config = dict(
    n_layer=16,
    d_model=320,
    n_head=5,
    n_kv_head=5,
    head_dim=64,
    d_mlp=640,
    vocab_size=4096,
    activation='swiglu',
    norm='rmsnorm',
    norm_place='pre',
    norm_eps=1e-06,
    positions='rope',
    rope_base=98800.0,
    rope_fraction=1.0,
    qk_norm=False,
    attn_scale=0.125,
    bias='none',
    tie_embeddings=False,
    parallel_block=False,
    init='uniform',
    init_std_qkv=0.0154,
    init_std_o=0.0,
    init_std_up=0.0154,
    init_std_down=0.0,
    optimizer='soap_variant',
    lr=0.00385,
    beta1=0.95,
    beta2=0.99,
    weight_decay=0.22,
    lr_head=0.00916,
    grad_clip=1.0,
    warmup_steps=200,
    schedule='wsd',
    decay_fraction=0.853,
    decay_shape='linear',
    final_lr_fraction=0.1,
    batch_tokens=262144,
    seq_len=256,
    doc_mask=True,
    train_tokens=480100000,
    steps=1832,
    dataset='wikipedia_en',
)
Each number is 500 + 25 x the weight over the matrix's rms, rounded and kept within 0 to 999. Layers, rows and columns count from 0. Numbers have three digits each.

# layer 8 attention value, 320x320, rms 0.0651, rows 39-127, columns 288-319
501493524547505495465524489538469510525523549534544503469471517465496501494471506521491542531555
522545492502517490484456529451542503486508503515453480484521530515520459499560478471524559464525
535529508473522482493496492490530511517537536484492503497500510493547501482546516518506478485477
512466528486502460501518496513498464529506477510479488456506514497470516573483505503513474503485
475472530464491505530477476518487520466498521500481503524474510497503509479483550510501458513540
482439513456526505484523478503525484506514496559502510470468501487493510509525512480440503498450
547483517526499526516497482477506434474473475506537519499508448477477470488495464486510524531531
495456446499503485537475502489522491514530481440500504494511517524493548480442486514533493511499
453539510542489512483483471496504511501488473492512483498498524511512472476524524513470506483486
492510519470534486499490467515507545439467544460481484495506490494536508480481467529472502509508
496513507499548522523464533511535485490475520492477497512530508511494501489464493520486533495498
548527483500491519478489542504456540456472525506540489495449528525471479512450493515521505455466
509503474482505535465529515509511499464510538502507517515471534462495476488478469482498495469465
520506503489511489505470484505490502511504510485519471546517481527490551513493527500471542523569
500513498550489545478513515481523508488510522500488493504508540486538500509492497550524511511542
468524511514524522509526497476510521488499480535464498505493492502525470504506499501508490505497
535497473473499485495482514465469475501501460510479486456476476498463496528501455518503501505523
513488466533503481485494534503501472498496526529464513512538495505465503499510509529493468515499
485523505509465515500510454521467460491509477488486505496498502493466507507510527483526490521495
550506517498459495488474491521515511488510514540498508530499487513556485473507532504514447492468
489477490495485527484544476514516511528525510507530431540461485507487492507508492521544516445505
476465481515484460528482494489432514528493534493456473501473498514527537488493513461509505497551
511533512503490482451514527508484523520528501438506516477508530501480529513500481495534552477478
472526451539498512472522508440491449502487478508491533480482534553517468530545511535486522535506
496472503500496471525507494522492516475511501500518533501507502441497546467506516494501525514534
472474487493487502503477557476467519504544475468522551475507495532518490569500469499478519501439
507520518486539515539508512528510528491505501511546505504515492472469532532504481502503524464489
512468490516459480512497510481465518504488504453505472480489497524510474499526499559528485476514
529517514546528513472530484477509476515504518501489468503481471457507504508531522524497494512491
484508521498533487518483527521493485478485519518524531490480504497518521503506526497471496424506
492554473499451521476468490493495517494488485445463535485515488524515557488476504479511492501488
499487494498476537523514524483474501484514485529470496448495502402525487497511539486487465483506
483528561505457490485473483513494497516528509524476491500468527475494467498483524547469494482482
515511479532531515508540506503489463467512507498522490500458464480512515484499559516474489586470
512496497531524515537489504481501460517508505479438463488497496521525523503497472495504525464500
548513493520509501503506475512523548511496512512508483509469478470512496536523504519536500472529
520493507484479528494521502461513480520543505473488519527485487533467484483520513530536486488508
534539523464528529484525520511504502529512493507531521478528542478536491509470496493497501499505
485479473482514457520484509540436514500550482444505506507531475461514442482505510499536462478464
488510520460525496446488488497518485482527477470499504513493539472504494517509486496491522472539
499521530456478499468433465522515460486522464478469481514488506498495495498465519511460504539500
527465475485483512534481496510554517459438481567457481498485493501527469505522497558534477522493
541517497534526535497524515503495507494498516562502497508490532555512555515522502488458535523527
489483527476507526503492525476455523517548479501497511507502557472506497490485539525496489505498
482497500506462483549496469500490493474540493486484484540486436483493485494508508534509482441475
498489497514524518536533496496493489489525471546492518509516495532507493505451498521522545482475
506527471484490466495522516512509532479462518501498489538519506508486460490505488476531488507504
544501486463555482516495526499527506490465508514493488498507509477494536463475520461495468519475
512527487473543528532482479461495468512500553534500517502499509466509495518469488468521517476477
523496482486506510514521518484529505467526450480498485539501498515488435505486516461507511565506
525490497494499487503506436475499433500455506536471536476519493506550457544531461493506488506525
520465513466505506487509472506549496487491502494560510523499485489478504489519478491460497491484
500491466462494476492482476498480522514525503566488496516529463501482510522536461507484505530515
499502513567485495470488468522480489512481507486455472565482551474523532506496525500524461538515
493535475466487469493518518512489523505492502504480503540509459487509513472539440544508476496472
507544457538461489480464506499527501512484497489495498516510484462509492480501528470497459513495
540497482507446466462501473480491538507505522511477470521527470497515512528461551491518530497487
521493492503494487420503485488504488471477459483503521468512495518511509451512507545467502533512
476549514469487506521496509503511522526501478489499473523490503484503482488504489505484540489508
499505520471455551531546464496507514553508490490454484498516516456470460488483489501508501483488
491503500536485488461477519497506559494487478511479488510492479525453517532525477478447521507513
495501503504515486516525515538495503486484507487540510473488515492536514528487501513502454520488
484492486507480527537528532502478495530523532508476542536440478486489509486504528485505509495547
496521485488473520518495463542510461442524486501541496494518491505540464488499494495470472495542
501501499504498519490500516500471518496509514498485511488527527523497497473482521518494504462460
519507516479506544502512511486524541488525508489515533485481527467467522494489497537464506463531
482486523511508511522515506517485510507514495481488507476535542532498498533514505504481482524466
529517527504494496528538510466491507487512527503551463517478490543523516505514495519485481482505
469502548485533557518479566509486519499526504519535503523500518498508526522507478527471502458472
505543469476528515469512460512523564517551488518486510514505507494513515528471492512477528466481
513511492515485511524489511477501535478515512501519511481515520470473510514505527487503470499540
476495541486489520473469525499485520486504478526513490488521493535425503515527547501507516459536
491498504486461539512506497512501489478500494517457506515486517528490481504479488521541556507531
503443531462446551507477504501489500515497514521485515507547469509514529539504501497470460503528
522521470515467528504512500479519514529495489474485499547511516493479500485513471486517546492549
463524508501453507532492526488506510543506484487542484482506461515529523493524487504488516489505
491524503484474506479468520532466534533532489456506484464492484461475471503508460566496488491541
508487464505505506542498515454514482528515498500506505432507483518499500523497490517529518472515
518481481503494500498517528489463479506511509502525456512489508480433519497534502510499467527474
477509511535543479482492531517480516533456529499496507494488509504506527480501501501505483525551
520487507475474510494479467444485541485512486510496514540498481503503529549495476535495466510448
511516489519520482472515537481518535545486503525478511517467525512473513501483526450476538511501
478498464523540465499501489523486529509509509484477511497536557496482492499509502466474483466505
467444557471463452488474464499524556506505510509512545529481491500498526481505534502501530505492
501491490485467510525520485506498492529501475507492517523509477524535494491461480493518488461489
463524486550485494507467495508520466473476488531485522523527498492506475491531564496517504506499
494484487483530516484489488468485478549468497467454506476523495475486543511480474511512505536486
502505516512512502497520469510508526459500535459496490519515495500475472494531498466526497485492
529482461487512465534473477532501544496488507508513531513508505504503466503526512469507495494498
# layer 8 attention output (transposed), 320x320, rms 0.0548, rows 39-127, columns 288-319
478491462467488527522461494469500520474493518471505489481503469521504490444488461504486495470488
482504526531480505485519497546500507463511474492504497485464486457516468502500500514537488498536
513447477473513491512471536495487490529458518508527509500536476507479481525470471464538514473511
515520492445520529529493499496488447474464485474537480510476494517508503474485497507527490484508
475497493485518489469442507493465441521562525502494502495488485528504509510503496509467504494491
471496495455465494490490529482473486467470473490537545498521513509485530517505532468519523499488
484499502505515506476461524503440512496466490497476496507462525464477512539542503519534487519475
523458507486488469464500462547519500506514499525512483514494491533501484493511530496487521471492
505494533466482507500499481491493498514499481492505498493523506497520467501460542513503489483496
488514505482496486487483522536511509489491493493526518470530532479544472518491496540496484509507
472496488477472500489465454508542514505488505496503542563535488494473506509485519513482518528468
503473499499490481489470489458508517502504489502492519503486509442519471454491517510520494526531
511489502474477519483496534519536552460482505532508471440510507474531478514537479488508533482495
498464482541475492463496498508498508509508479470515535464499477494484512487487526488517506508502
498489489469499494490509505545512483490492529475513481516470475482506493459504463502467473526506
505479484484520463472502541502522499484486503497473514516512494514473523517481501475520476489510
518475504523490496530513476465462507501509485509451500492468532534477533518500499485506512465524
523526515538508494509502481499527500521506497480491501494525478497491527526509479509555452490488
483486466517533506546517508503458485488466500516477497498492514485517490512495482495524510519493
507502500490536445494531489499505430461557566494481554502515552543487497495509492536530514477470
476492476485478516532525475527453509525533483546506514503497486495497495473495496476524501473491
454522508519504479461478473505508513481505486539480494515556484501479477514498479532519457493493
495483504553513501487476484492461497486482490499438523492501512484539509499477507519474464539476
482525532519500558492509490523512520512520504529502496496522543510508480494479534502494440519517
529487479506520506482488539476510512516499506488478502507505474502514542518521485468466494498518
489491503484467495508499481477539501516523519445455498513500473468483467502494473511485520451514
533472551551494494471535499482543483516512486483503493531524525472490533467500499491504512495489
465465491485481515458525470525461550500479499544477488505511497491491500501514496506523520522484
523520489488483494466514490502489496488525505506493503466529531478496462499492479477527489508484
503503439494497515525525456498477473538489513508492545521463505511488551484503485537525485543483
502516504496513510509506452529534508507545500496446499492453500460473489515498506495486484523508
499490469462524518540467470523486477511518494475481481484470523473477522518490447499544458485487
490511471506476480518504493500503488476486490523498524507488499512490526495521491523544477473517
507474524486522511507504503512452510522530491501499487532496486495447499481476495476470490510530
501490487521559513506516476502491469524508463509485495461532498507462518519492493485526474499481
529515517564511501501516506487506519494529502559497479482487487457531474514475504491493527505515
511501468502484526515519519492480530546484508510517508498525510472482496495514442514460497507511
500494511445521510489499531495485490499504510477520508514490499501457505509459487530507531513465
500485481506501512520468511508481467493534463508474509522482483497511511490513505531534455504497
506524451521505553521519510503522484496478544510519493482529545469496463475500465495517502509524
504522474524490486476489521540466494534497516507456535513522473510475506495517542490516504532548
526474504523496514454473461461497468472502509478510503502494487519574507457507496506539513446500
507494481547539512490485496503447521548488485540534487519483479462545532543538472455507511497503
490529468491531476498495510529485505437478513470511505505541536490480474471512527529481489504519
503468462544535486551465484497508473485481479483451519491488493480478481510498479519521480517531
525458491510526499495509487505550534509518484495474486515508519509518487544516464498501512467515
471502484509483513480500487502479542481487493515530531488487464518529519515498522488474460518518
465477513545511534523456511506499493475484496525539483492452495514515474472475502455501504458527
511507490504509502511543507489533491523474495494525512538470472509497535520478450509479487562492
493492518513485496475510492513473516470524471498515485493470513544500496499543496465477505477503
522515479522438490497492501497506476515485487500542527517475500496485497518501491476482521508527
550497504504485506525529528444525489481493490488498442498522485487524539511475463456498505551520
521483522525507515490469520498484529521531496543519529542501503507511516522531495474499506542467
474496479459515520508485498519509503519476477507530501532483497469470500559509496517530513524488
501499476491502509489512546528538461559540504489544469486528470500510542503512471517535533489490
522504504510496513511505483490513509476503533497503490480509501504468456523485526518470459495514
485510525490497499490508509479503484463521480501526513460510526476529495500522478471503501488510
533492513495474516507503529528455495507512521518496522481496490493494498538520514492485484510496
491499494590505504466441527506480488475496503508489518475489537518553508519483524501499500528508
535512506500491536463476472479515498525517491488483535465486483456462471506499469480497503464484
518505467451502500473475478478538499506540513535492557482524509473469530505538526464478528492507
502504526478489453533467500467511511493492501507533517496503480496501499493497515530509519494474
461518478489502474509491464517483483484531520504517511509516499537469485489475519542550495540459
473484507485482519516522479505469504491495542518504471503524530541499541517502502473498465528487
501491492480508499511484498484502494509515432510544510497512489534495505484474472474493509502517
527524558503505445515526470472508475534458518497532502548469512519487484488487471499497539495481
506513528454516494489480520529512514512478487526480493491504481513474502450546508525505499480526
504506468512508503502519500489470477532530470547506491493465506510498544506533497489495510506476
497529525494498506491479478508500473467499517507513502518535466509469527512484487500513488459548
536494453519495489493492500497524522494499505537535511518503470509520477491511487508500520517496
467514501487521497479516513518448498510513552526490529488517474520530480486470512520480515473495
512450549486482520509528543506481536497543498482482538499488516498530514492553484493501478470472
479513474489487516494517489530505517522514499494499524484495523512507494504484445493482484558530
510516468471510484495518451502459517497535500487510515499490495498518488477497489467543526491455
484494488461475499483555507523529501507480494470509499517504533464530543489490510476472512520510
516486518518507502458497479539469491481493520495504524497487513507533480526507477507496486537497
497508489501512465483535476513454478498538525540500541483549536512492503505521526499504453539493
486524505537505561478512487483554512499475502496498519490506502502517534477558472438495530498476
473501510483465499474503527498524497499542502571507511523508516526505477518478512511502504485519
489513529488479487504473556575515500470525488477488513531508497502523522503521502509512500510517
476511482505472535527511486497534500523495503502500507518472485488520523494514460476524541499479
520506545504490455471475518530522514519510468528538485530538514501492465466531507495496503493495
504495501480511536528543487518546445490513524509569526538482489467497436513536486494534507513492
466483522438488514541478510547506509504508496495533461519504492480503445478474488486482463472482
486518494500474518529513518462537485515539506489445470491493532535508517506498512494517516455490
481483459497520498496485524536461490515497503499510471486512491493521460513511491521505548467544
497543474461511503496500511475485474525483505502530473509530493466479499501527472515498501490454
517492502526515527498503531484489502479492505465496521527501467464485492483525507547477477474511
479500504513478485521506508499542505534469494491501532513476506487541505498512518510551501504494
# layer 8 attention query, 320x320, rms 0.0783, rows 64-180, columns 288-319
481478500499506560495477530526495511480525499494517482513519530482499517482483500504507517511537
492509500518492514484476516535509496520507507480509492499521495504507494505500527503515511521495
495503504475489529526503493516499486471524495492494496544495504454490491508522470508497494498498
516499499488490480510473491488544480509485489496492473485488488499514481507488540502509522476518
508506510492496529499487488480515507476518540506529539506482492490505449522476519484458494507506
486536473494501473503544531475519525513485478465504503514531496533492523489483463494483445468487
519497485466495511502489505557530498516485491497525523519534516516512483492514457541496501532504
483473510484501492489482506484522490495484500509532477504517493475529489484500533531499500520485
458500515482484475505452504520496477495489528517515503518452471486498498521493504504459487494529
478523491495499505535516517517487479509483507519489505499536535528526529514543509541509504533511
513509532527495462505544488469465504505478465508509515476497516486502472502531522488509529499478
500483529528493501549536536480476510513442497507486470488490511519516555482521497493528530497508
497510479494479509481487505504466489501473496484484498507467508525511485522476452475499465467544
485514541509505494544495468528468518516484509492484467469462483498466484545487548513489513466495
492476494510479507516482487510483462520543495484505514491507517479495502515467500484521497490493
519493501536518529510470493504473496532468483480495536491507514517469502508504508513483528492516
504521527479502532526511522547512537531513476483487487486492509484505487506489488506530490531552
508480495525527506497503458510535508518513512495493515510468519477501493513487499507514460497475
498523522510498551452515484488519482479470493421488468500490524510501513498495489485487537534463
503518504515499483543473506500506542502485501513512484523480545502499490506531474500499501469485
509508495462497482476482503515476542504521492522479511481443465507512489510536535437479516490512
487465472482507496488519488506540518499496522486515498498535511512475475490491514486501497485535
480497500515528516542503484511498495485529523524489542483509518500526512539460480525499488512495
538502510512493488466555479501473495499490472513516513444497479478479480517501499489456483483492
493535514463466482477503494501540509486509493499516487467485473480508486500470507493494513460485
475485521470504488493515462498540467526541483526476528516510491500507481522483484476499498520505
546493465492515503496488478525499494509490499461502513538485508516514509510525469506522457493472
485491527552493524508512541531468503531477504510502493493449549525500496502472498534488487504516
498523498499493446504496550516516545511501463492521509530497484486506537523512466479508494485482
528539475527507523500528457532512476489527488504554535478481503493498451470456546528514492531476
507515480459497513464520496508543538525484526503514532535491501497537453501508504482502507541509
508501491468487447465506486492491444524500484518525471481494497495490502491499486472499468492451
510528491521523513528468506485479458482473505458502532514489492507520523477511508481491492498461
488516503545514477509503471482527490493504510477489523487473484506506500468518539512505487499481
494520519480521483491514495484486494482519539488481517515486518510508492500498490473471512480514
514477486519474501496504494497496508491486510522492509505541464463511478509510493483535473537492
474486512557517526497492516500502514532470498516500489482532495488536539506486481488511517518466
488515531501493549506460490549525458495551503491518515574494481472524506517549516456484490524512
510524503461505486550473539499486499524524457492515518496522519468501521523510493511505488524466
507426476486520473543484518510475504514504524486503512471505510520504460471469506510532510492518
517520537613516511460505476506544535500512488543528512457507501491511489488449528472490530502485
498478466477464492528497480500517491527508501525506486547507527469508521528481486500528458493506
475490500505518465474483491525476548513450513540518478488486505511483522490528492505520504521501
513465475503547478463463494533492473519533481491509518503479497487518515503508492464503526519494
494517524515531518525524507509544525503500438517485508443444513532513492534475500445469517466498
481492507474510483484513492526489535483478490550475496476458536507504546504551544541520496512479
453507499526503478509490488504519517470489529494500461499517482470544496479475518505513501469505
462478468484481470494488482492504534507467520486517517506487531491517479502542533506494437491509
494485540498473539477493493454528509503502515505483469472529519497542510496522511488493531475495
510525525526457494463485519460515478483535511545549532554503518521485494523526467511505508457487
459530517471515484495516505527496520506491519533524477515462515513442491491502492508488473473520
531538481480485501486490526477476498532511519503496482515522478520509526482481498507500499502498
475490496493493515490505516513506510500511521499518512492523503494509509494520491482472459491481
523513519525498488512506502487507505494493482462501506499517516476503505489500490533512523512509
500496451429482517526486480516508493547465477479525457512474466447523532517530471471498473525479
482528477517488515552522476501538523500500538525512467512489464497456518533480492459511535465539
502547479505530507562526498471504518499508483503487485516494477500541531498488499503431481481518
574496508534500495529510487506508468521496479518478481509496507469520491477525490496472484511528
477499475479459507500514524539526465512457457522456486482497501495495482487525527484496493492514
493482495461528495501443527506498480500478473521492519514471488485511515489507482474487519511509
494514513499489525491519499525506545517545516521518484503541538492484489472503482494499515527511
502462476527505466522514509506449486505506488473512508480450448545473502516487497500531492522493
478533513501523490481504505499506508496470472502523446527514493496522513516506502520473531485534
527488489510467482473479483501458511515528532480457495520485493502494468505508548484515502486500
495465501504507501516500500493518519516501503485518501484515513504501508506490512499513512497507
467514509494491512513508496486485500494493511531498509509500498466512505507488499514499493482493
499478493513491506516507494531491485500509506510492477484497495500515500503485497506498536508523
511487499490508504501502471511497478495486496497502504501492509529513509492520516504504512494514
501484484527505483515501502505477478517499473496497491513483502508493489516512511508506506509508
498500511502491498483514525498492507510504473491484497490499518510488481490505492487497498483509
511492521541509542507494511522546495461504478496489520460484452531504513498494523496508524513525
499510495511513488517506471476483478488476519499510505496481488500484518484501495502496488501505
493511493487512485521514497496501489494494525511511487519507510496494480501525522510477503506484
481530504520515522467520513510528521461517482488499492471492491542501504476493496504496480498528
512494527490493484505482500501512483514489471474492519518523540510498479484500519526519515503498
465504509491494475494520504509481480505490487499471523489546515498491524518515541511496486486517
504491505453520497509537537513472441529483520473484471439560507489502480434479527535534499502501
497477527513530517475464477497506481504462496530542509543557512480453531551472504488453558540511
512522500452458520512557505537470508568499577531510525541550445516501517507502511449504509493511
522474527493483506515487456464559500540469517483488474522534494531575443482510516537555561519508
542494515469516540532443513453471499524479517427476469488467499496493509491514539436526482600473
540445479506526445483496465556566511483531465518493507486561530427491504516504474546513478501517
447501510499468461543548551422488493522494459485499523478495436502413490482515517521406512514476
564493512505550452423499497493444503532463460506441453520501547521487486537524472535513511474441
508513447522494469540500540495523524462436509520480540540508493547507453496524506445505446485532
568501513493502432445507473538422487565558506516540519464467505519485450538549517519442503473560
498498512492540529514430438487466477528501455511511418464495539575487499432501523507472486532476
516478533537530495520461486428516474540528504445469485429452561456550440490516492452544564465519
467506461438451480482492551513559519537468449535426543561564492455476479432455520442469530462484
513481461491493475525534514479499533537470588455457544529536416543544459523480494494451485509490
551467447495472539486530542537467540492571493485472493484530500570492490476495579511542462538473
454435538492518476496528502568430445464523473518491527529510512470476500536435479457488489467461
559455518495501510462494480489478550475480480463501517462491499568542447578474491483513456490515
471441470520484462507453522477479472495508474521537410544484512504514473495445526529453486504470
447476479546505481504516494518468543452432522421513510516488498502513501542539482467465455498482
566519483521468493527504559536578516536528518486450503437399542547523515525465531509480543511466
491511499513499511516528496517498499479488498527479510495494506513514503484512511514507499506507
516510495505500480486516470486488502504504501498510505499502508491494509502505498515489488506504
474500510496507521501491515518500535491499520501516479503504500505502514500496507526521498476501
498496517516501550500498480492517493490532510525497490503482488510511521506478520507514523462518
507504484504488496506498519498501495510497511506490484469512488511491487512507476500489538502507
488503507520487514523501494498504510493526521521513504507517507486499506513476498465491502512505
499493510497473518484491499537517504494496509496482494517486481512499547496518493498495514514474
504496496520531515452507475499496508484512495513507482485478493504504489501487504504524512477519
501486504486521469494508502499510500490497532496504498533503520493494485496492498518513486495514
486477508488505488481499509494502485508502510481491486489529494508481520503490490515495504487505
499537498504482518532499497513509503497515486518496512484494497492506525486522487497504511508492
523547485568508535513488479463547512531462481521517514487473489529525471493517514456511554481469
481481517464503493452511500515419483502517502503478450482522484462485530534506495498516494502511
460507530498488482478482443519535489533472458533528486486532526482552537533460468550545465470468
481535515515511493498513475516559449575541532413469495466531427546453473504447555507468515467568
519488503503488469527468569435500507462501490492487524554483562522481496448515508478437531549528
490441533494502517481532461462464517454516475481559461562442472518613536462522488461506496511495
477458515464492459522528547517569512536505516477552500542517566471497499504504444534543562581466
473481593506559436449499525567614475488538495551464466556491511494467524505431470532509513482470
404458469512457509516486513525481444550470566502499555470537520574448488496489468513550468493510
532474531520500506490488575462488515539543562529428574587550462472535479484571487503538476470546
# layer 8 attention key, 320x320, rms 0.0843, rows 64-179, columns 288-319
470523470468481480505498477468545504510475519497500516516522490497509481503501525504482503517508
506507476478503482505516487480511471508475499521505495523514523505485470510494479495497499499509
490501516488493488498484487501469494507492497503505501501501495486518490499504531489466528499500
457474490493487522486474526487501491530491476483489465512481513519518475468479474539510497493495
473477499475509533462491530498480483502480475484494482506510475500500555482478510515514503470488
454496500464496466494502468488482522497487519512505507532521478491519469469498521550457496477525
485491523483531467470485501502467494523494504512506517529492542532476473488522515493517490505501
507467493472473465522513483513515517509500498518479507432517496522512450473491491495473502465532
481469491493487543479497494454490492522530482473509500540454432505495504522512440495533475509504
483544521458482482486514489513504465553476529521527475493541527474480493488468546495519496498488
469512479494497476488515499534543516486493528492512483523516463488493465493475501511469522505519
482494484493521507487514470504555537511519469495444530497503514488525525462541526517518503503491
517505461505462522492506513471491494473498476489532504461501476501532482512452471479499457489480
486477534541521503469515507503506437444486501577504475494493517533515501487506481528563479527455
519525513494483478458465467509442492497526511527537504489493502508462501503547535521524496514483
500532509514481513464512492474507490508507497475484494470504513440498527475470508501553514536517
511502469548520483478498488510531505502499503471520500497518475517507500478491500525511544502505
536512495503484530505498527500494483509505493513531515514492507556457519492487490454480493498516
483523511539507527485510499484536480526464504502475532465489529494486510504491502472502525463524
511470511468499478460549465474450520527524500519504520523522537508445488469542476472486498512495
483489536506489496495466510509473498524544507484489541509501527523533472505504480518476532466515
496506513476498470501508510482547478490518517525496536517538452509492474501482507475471528487466
502517511510496490496467537494451506523519511489521482477491493531528507491494448560509528492505
510532465486487498507499521503517497506563514509518438512520491527467481518525543505512518542504
495473504515490455492514467474493510541487473474503509513517465504520508491473512528498489508488
521493501498500504443501486488513542487486468490492509463509465464506501495484480450488508516499
520496497511515519537496480502518484484532473560531494487514454492459495504480501508508487482524
497514508525472500507529514502516530492513527503503511531532479484502537507528463507502528499505
508492472524536503465491470496466509495506490542496493518526522504520530512494506507482453476520
518529515520495557525516483501533502494506486472495459503508457504515534508500476490509540545496
498502485476526516489477487530537484499504492518496498484491518463534479505510474472490497521485
517507475528482499487525521463517471493503504501493515511505481510513500513488506461488492473528
499496502490498482525505482476523506501514538496483494495476506505526504497512536502484491488516
531504516525502516489498519503508494515496497487527487483491516511520492507522495482486482509501
466484515530516490477489498514527518514487501504505510524513475502516468471486495501515533481492
493515477515490498492489503507559511500479507515503490497528503508501471488470508519501540495495
533492489511494490517498492509451503487497502542496519476509514470476516489530462491504489527495
477551502521485477500504521512545522525503521495505481521531517471497466527490479467524524483498
546494530513510504473487492525477532480508508470536476447509506474513489528509500470481495491490
498460509509518495457482472508525515487519506483506570510513536496502487474506501501458507549503
501495504488515521495522476521468527504513502501525506517527536528512545475499503491516462549466
466504502511516534489478528463521529521516461483522496511495490509454498516517477479501510508535
528497510496480485518498509518483488470510542504507487497471510514487480460524501538454491480489
509500501524477518497499462475500549493506461503538560466480472505506500509459504441497473527496
490491518512502484469451495464526454501499462512509524488473491496466452508497546498506543514509
518495444478491507475493524476513497484494496452522500527486510538528535507504456498500507474521
514453481484499534522497537505513501492481505504497506466516541516526484503504491518485494476490
495489501499487515496502499516493526492537501509538529463497500511515492510493515498536541486491
475509529516530513560506541483491507489505445495475522504496525485466541553489476489522503496507
492536505503553550477474508531511531510472534528525481457509514530514476473520495496483502511520
506459498479528519508499495493483493546506518496511508520496490493550499490536485528510552506501
502494504510505505497534526531474508533533564531489483488499526479522508490510566516461472529458
499511516507517522494516472484497502477509470478523529497525494522460506502511514528509524467501
517505467478469529496499533502476509477493513529493445453515492499460536498505511460517473507500
480498515565526509490503510547507500469505500515514483478499479473509553495472499568492509471510
496451504496506527482497451483506523527486528486489498513542515507496504502528505511477480470477
495509503501479507489434490501473490486519508455499482483510518493491462478478525498492498552488
497510499465498502466490482528481456477516502474476506509488495538531498498511487471518525526496
489546514546524497495484494530519487497462540476541482497544509458507520459543485529496559501477
535479544514528478512518486475501486495514501503506497489508546507524512478483510491489510487486
533502517481532509484505526495498531433491515506515462509505490506529480499483461485509507489509
501544493507493489438481509467504514472488488549503523514489528491526475531513551482498484470487
498481501551526511516469469552506545482483475491524544513483473534492452465511479452471490488511
471528515490512494532508460515542487491543498540502515499518526487503497528497475493510488487447
511514480498483495495499508495506487487512475523498494500508499486514472500517504476497494501493
519503484524502485482503504493518520511499467501506523482505493507504473509507537496495517491517
500519514491474508520501520497485508501505520492491520498506509495474516521513506465500494504498
522508521521484511510504500507497505498496525488491508485503477491496511510499499486496499516512
475521521512489521465510500525504498503495508522508508489495501524498502515473499490490501489516
491521502482494493501493492515490495495490481480506501509492503521491473509501474518495520508485
471516485503513477465499494500483491500506480499503491535499523491530472512472519498495505486480
508502505488493475505495497511502494501501507502477513513503491520517495498534489549474476496521
524474516487509473511498491487482497511505490521476511481495496490503490494501492490502509518533
521489485529521502503505484501475482492517486532511519517478501460511461502483507466500516490495
488506473515500542484514471479477516487489509505504465517491480493492499489474504491495493471464
496482485455475504527515507541442451479504526468507472527504522492504516490473483512494499512481
481540507513495538444486509429506558471487505518521480558471522505519450494480499468477502493504
551495473492498471541532500537470512481486481462496529485482506409491494488457495508471570493516
494547469486536510412519495503458566465519506529497484470477521494495478526504463487529489465526
474467501534512536511480399442489571561449487469465470490568496534484546534533548566510513467479
514427534487480488492476529494510533523480522407442513506515551515498481501508488484520486485496
574565579553463468568470452529491523558483461528443438505507507462544535485473510496460531471464
492542530516535463497453504459522476501566524549522486489488520568500508533506512506517526547534
531542474504496448493402483519463427518490461525457501487519394450459541485527465473490545520510
505495520497544485503460474538490498486452546515535486520489518519507499554508521442579545485484
470494456503485478510490389544503497582566519479509395487444483521546448490523532480540543517491
532540487455445556566476520515516527553460525457477513544451475593525459427482497480479484509524
485420483520461468520497517441497496530507455505458425518578567481527469513551476552445490476499
455515448442508515481467479514521495455504470561488479571460460487478418487465516468539526515533
476542555482561528465528475492581539524509518500506437497541440475533407514460531465507469506504
542468549511485460474530500497504475429508497521516490409519513533492459558504550473502495571485
565507520539471518476455520487541475507511459542475467555494522468500479507505545499498506493499
552579543480484534424504607427486515484547510493446526525459435535477430433461463522557487521465
522523538495434547479482577494526480548480470498547490513554545525498500514539531503477543497452
459558541492455396502585523555541477539468482430547533513436568591522491475489469453495525505544
569469536480521531506491529502577532550528453438476538445557530496493555610509501455536477492522
506502510498502503485492513496501509513492511505499467508512493480497494518499494496499495503514
463480492490516489489493490509498494502503464490492506494484515503508507502475506496499504495490
517505504506500504501506500496528495512506503501496512494502511489505483495496499485501489507509
506527500491490493504496496512481502520494499496496494492512506511505493491505506506501509511507
506495499495502484519491483499485507486494512526498489515490512471501489492503500502503480496514
498503472524518474484519499496510486498490489491512498475479503500509489510518508520510485483513
499497499498504509496488489492501499510504473525496517490498499483516504506468506480514491506507
511508492514505519478501501511517511471499503508525492528493502488530509522472482482487474481483
495509474507476520484519479521487493483484504506513484511495488524511536514508485501488487509477
496518511522498532495507497487515518474518507522503501536499476501477486509498531471522497522494
481480515499519508519474519511497505485501506486465485502503500490503481493484501506492513513484
513525512470490493441472490483494517479501503504487510528484517514494519513493502520495514500515
482531508434493473467493485474485497509446482464466496496482482501550476489490521573525482459499
550475484505481557500451487462520512527426482490491461497482491607569558556470532558532504494535
498471489417440602524509439461509493461473546497456469498482510505472504612462470499484540522503
511485513537497510466450527437440569481447551496492502551526594501604469499452473556502535483556
500504499469571442490514505503492549428512423458484463480465535464481528505486552514475523447523
506496529475531497437537522519528486551452555502518483494507541537526534476485565497450532542490
483511477463441531511543541448523511498544508446451507484470451447557583470474552479490459519452
510496492446471469491503425487464452510504525439607515548500478496504509506530546543539541475457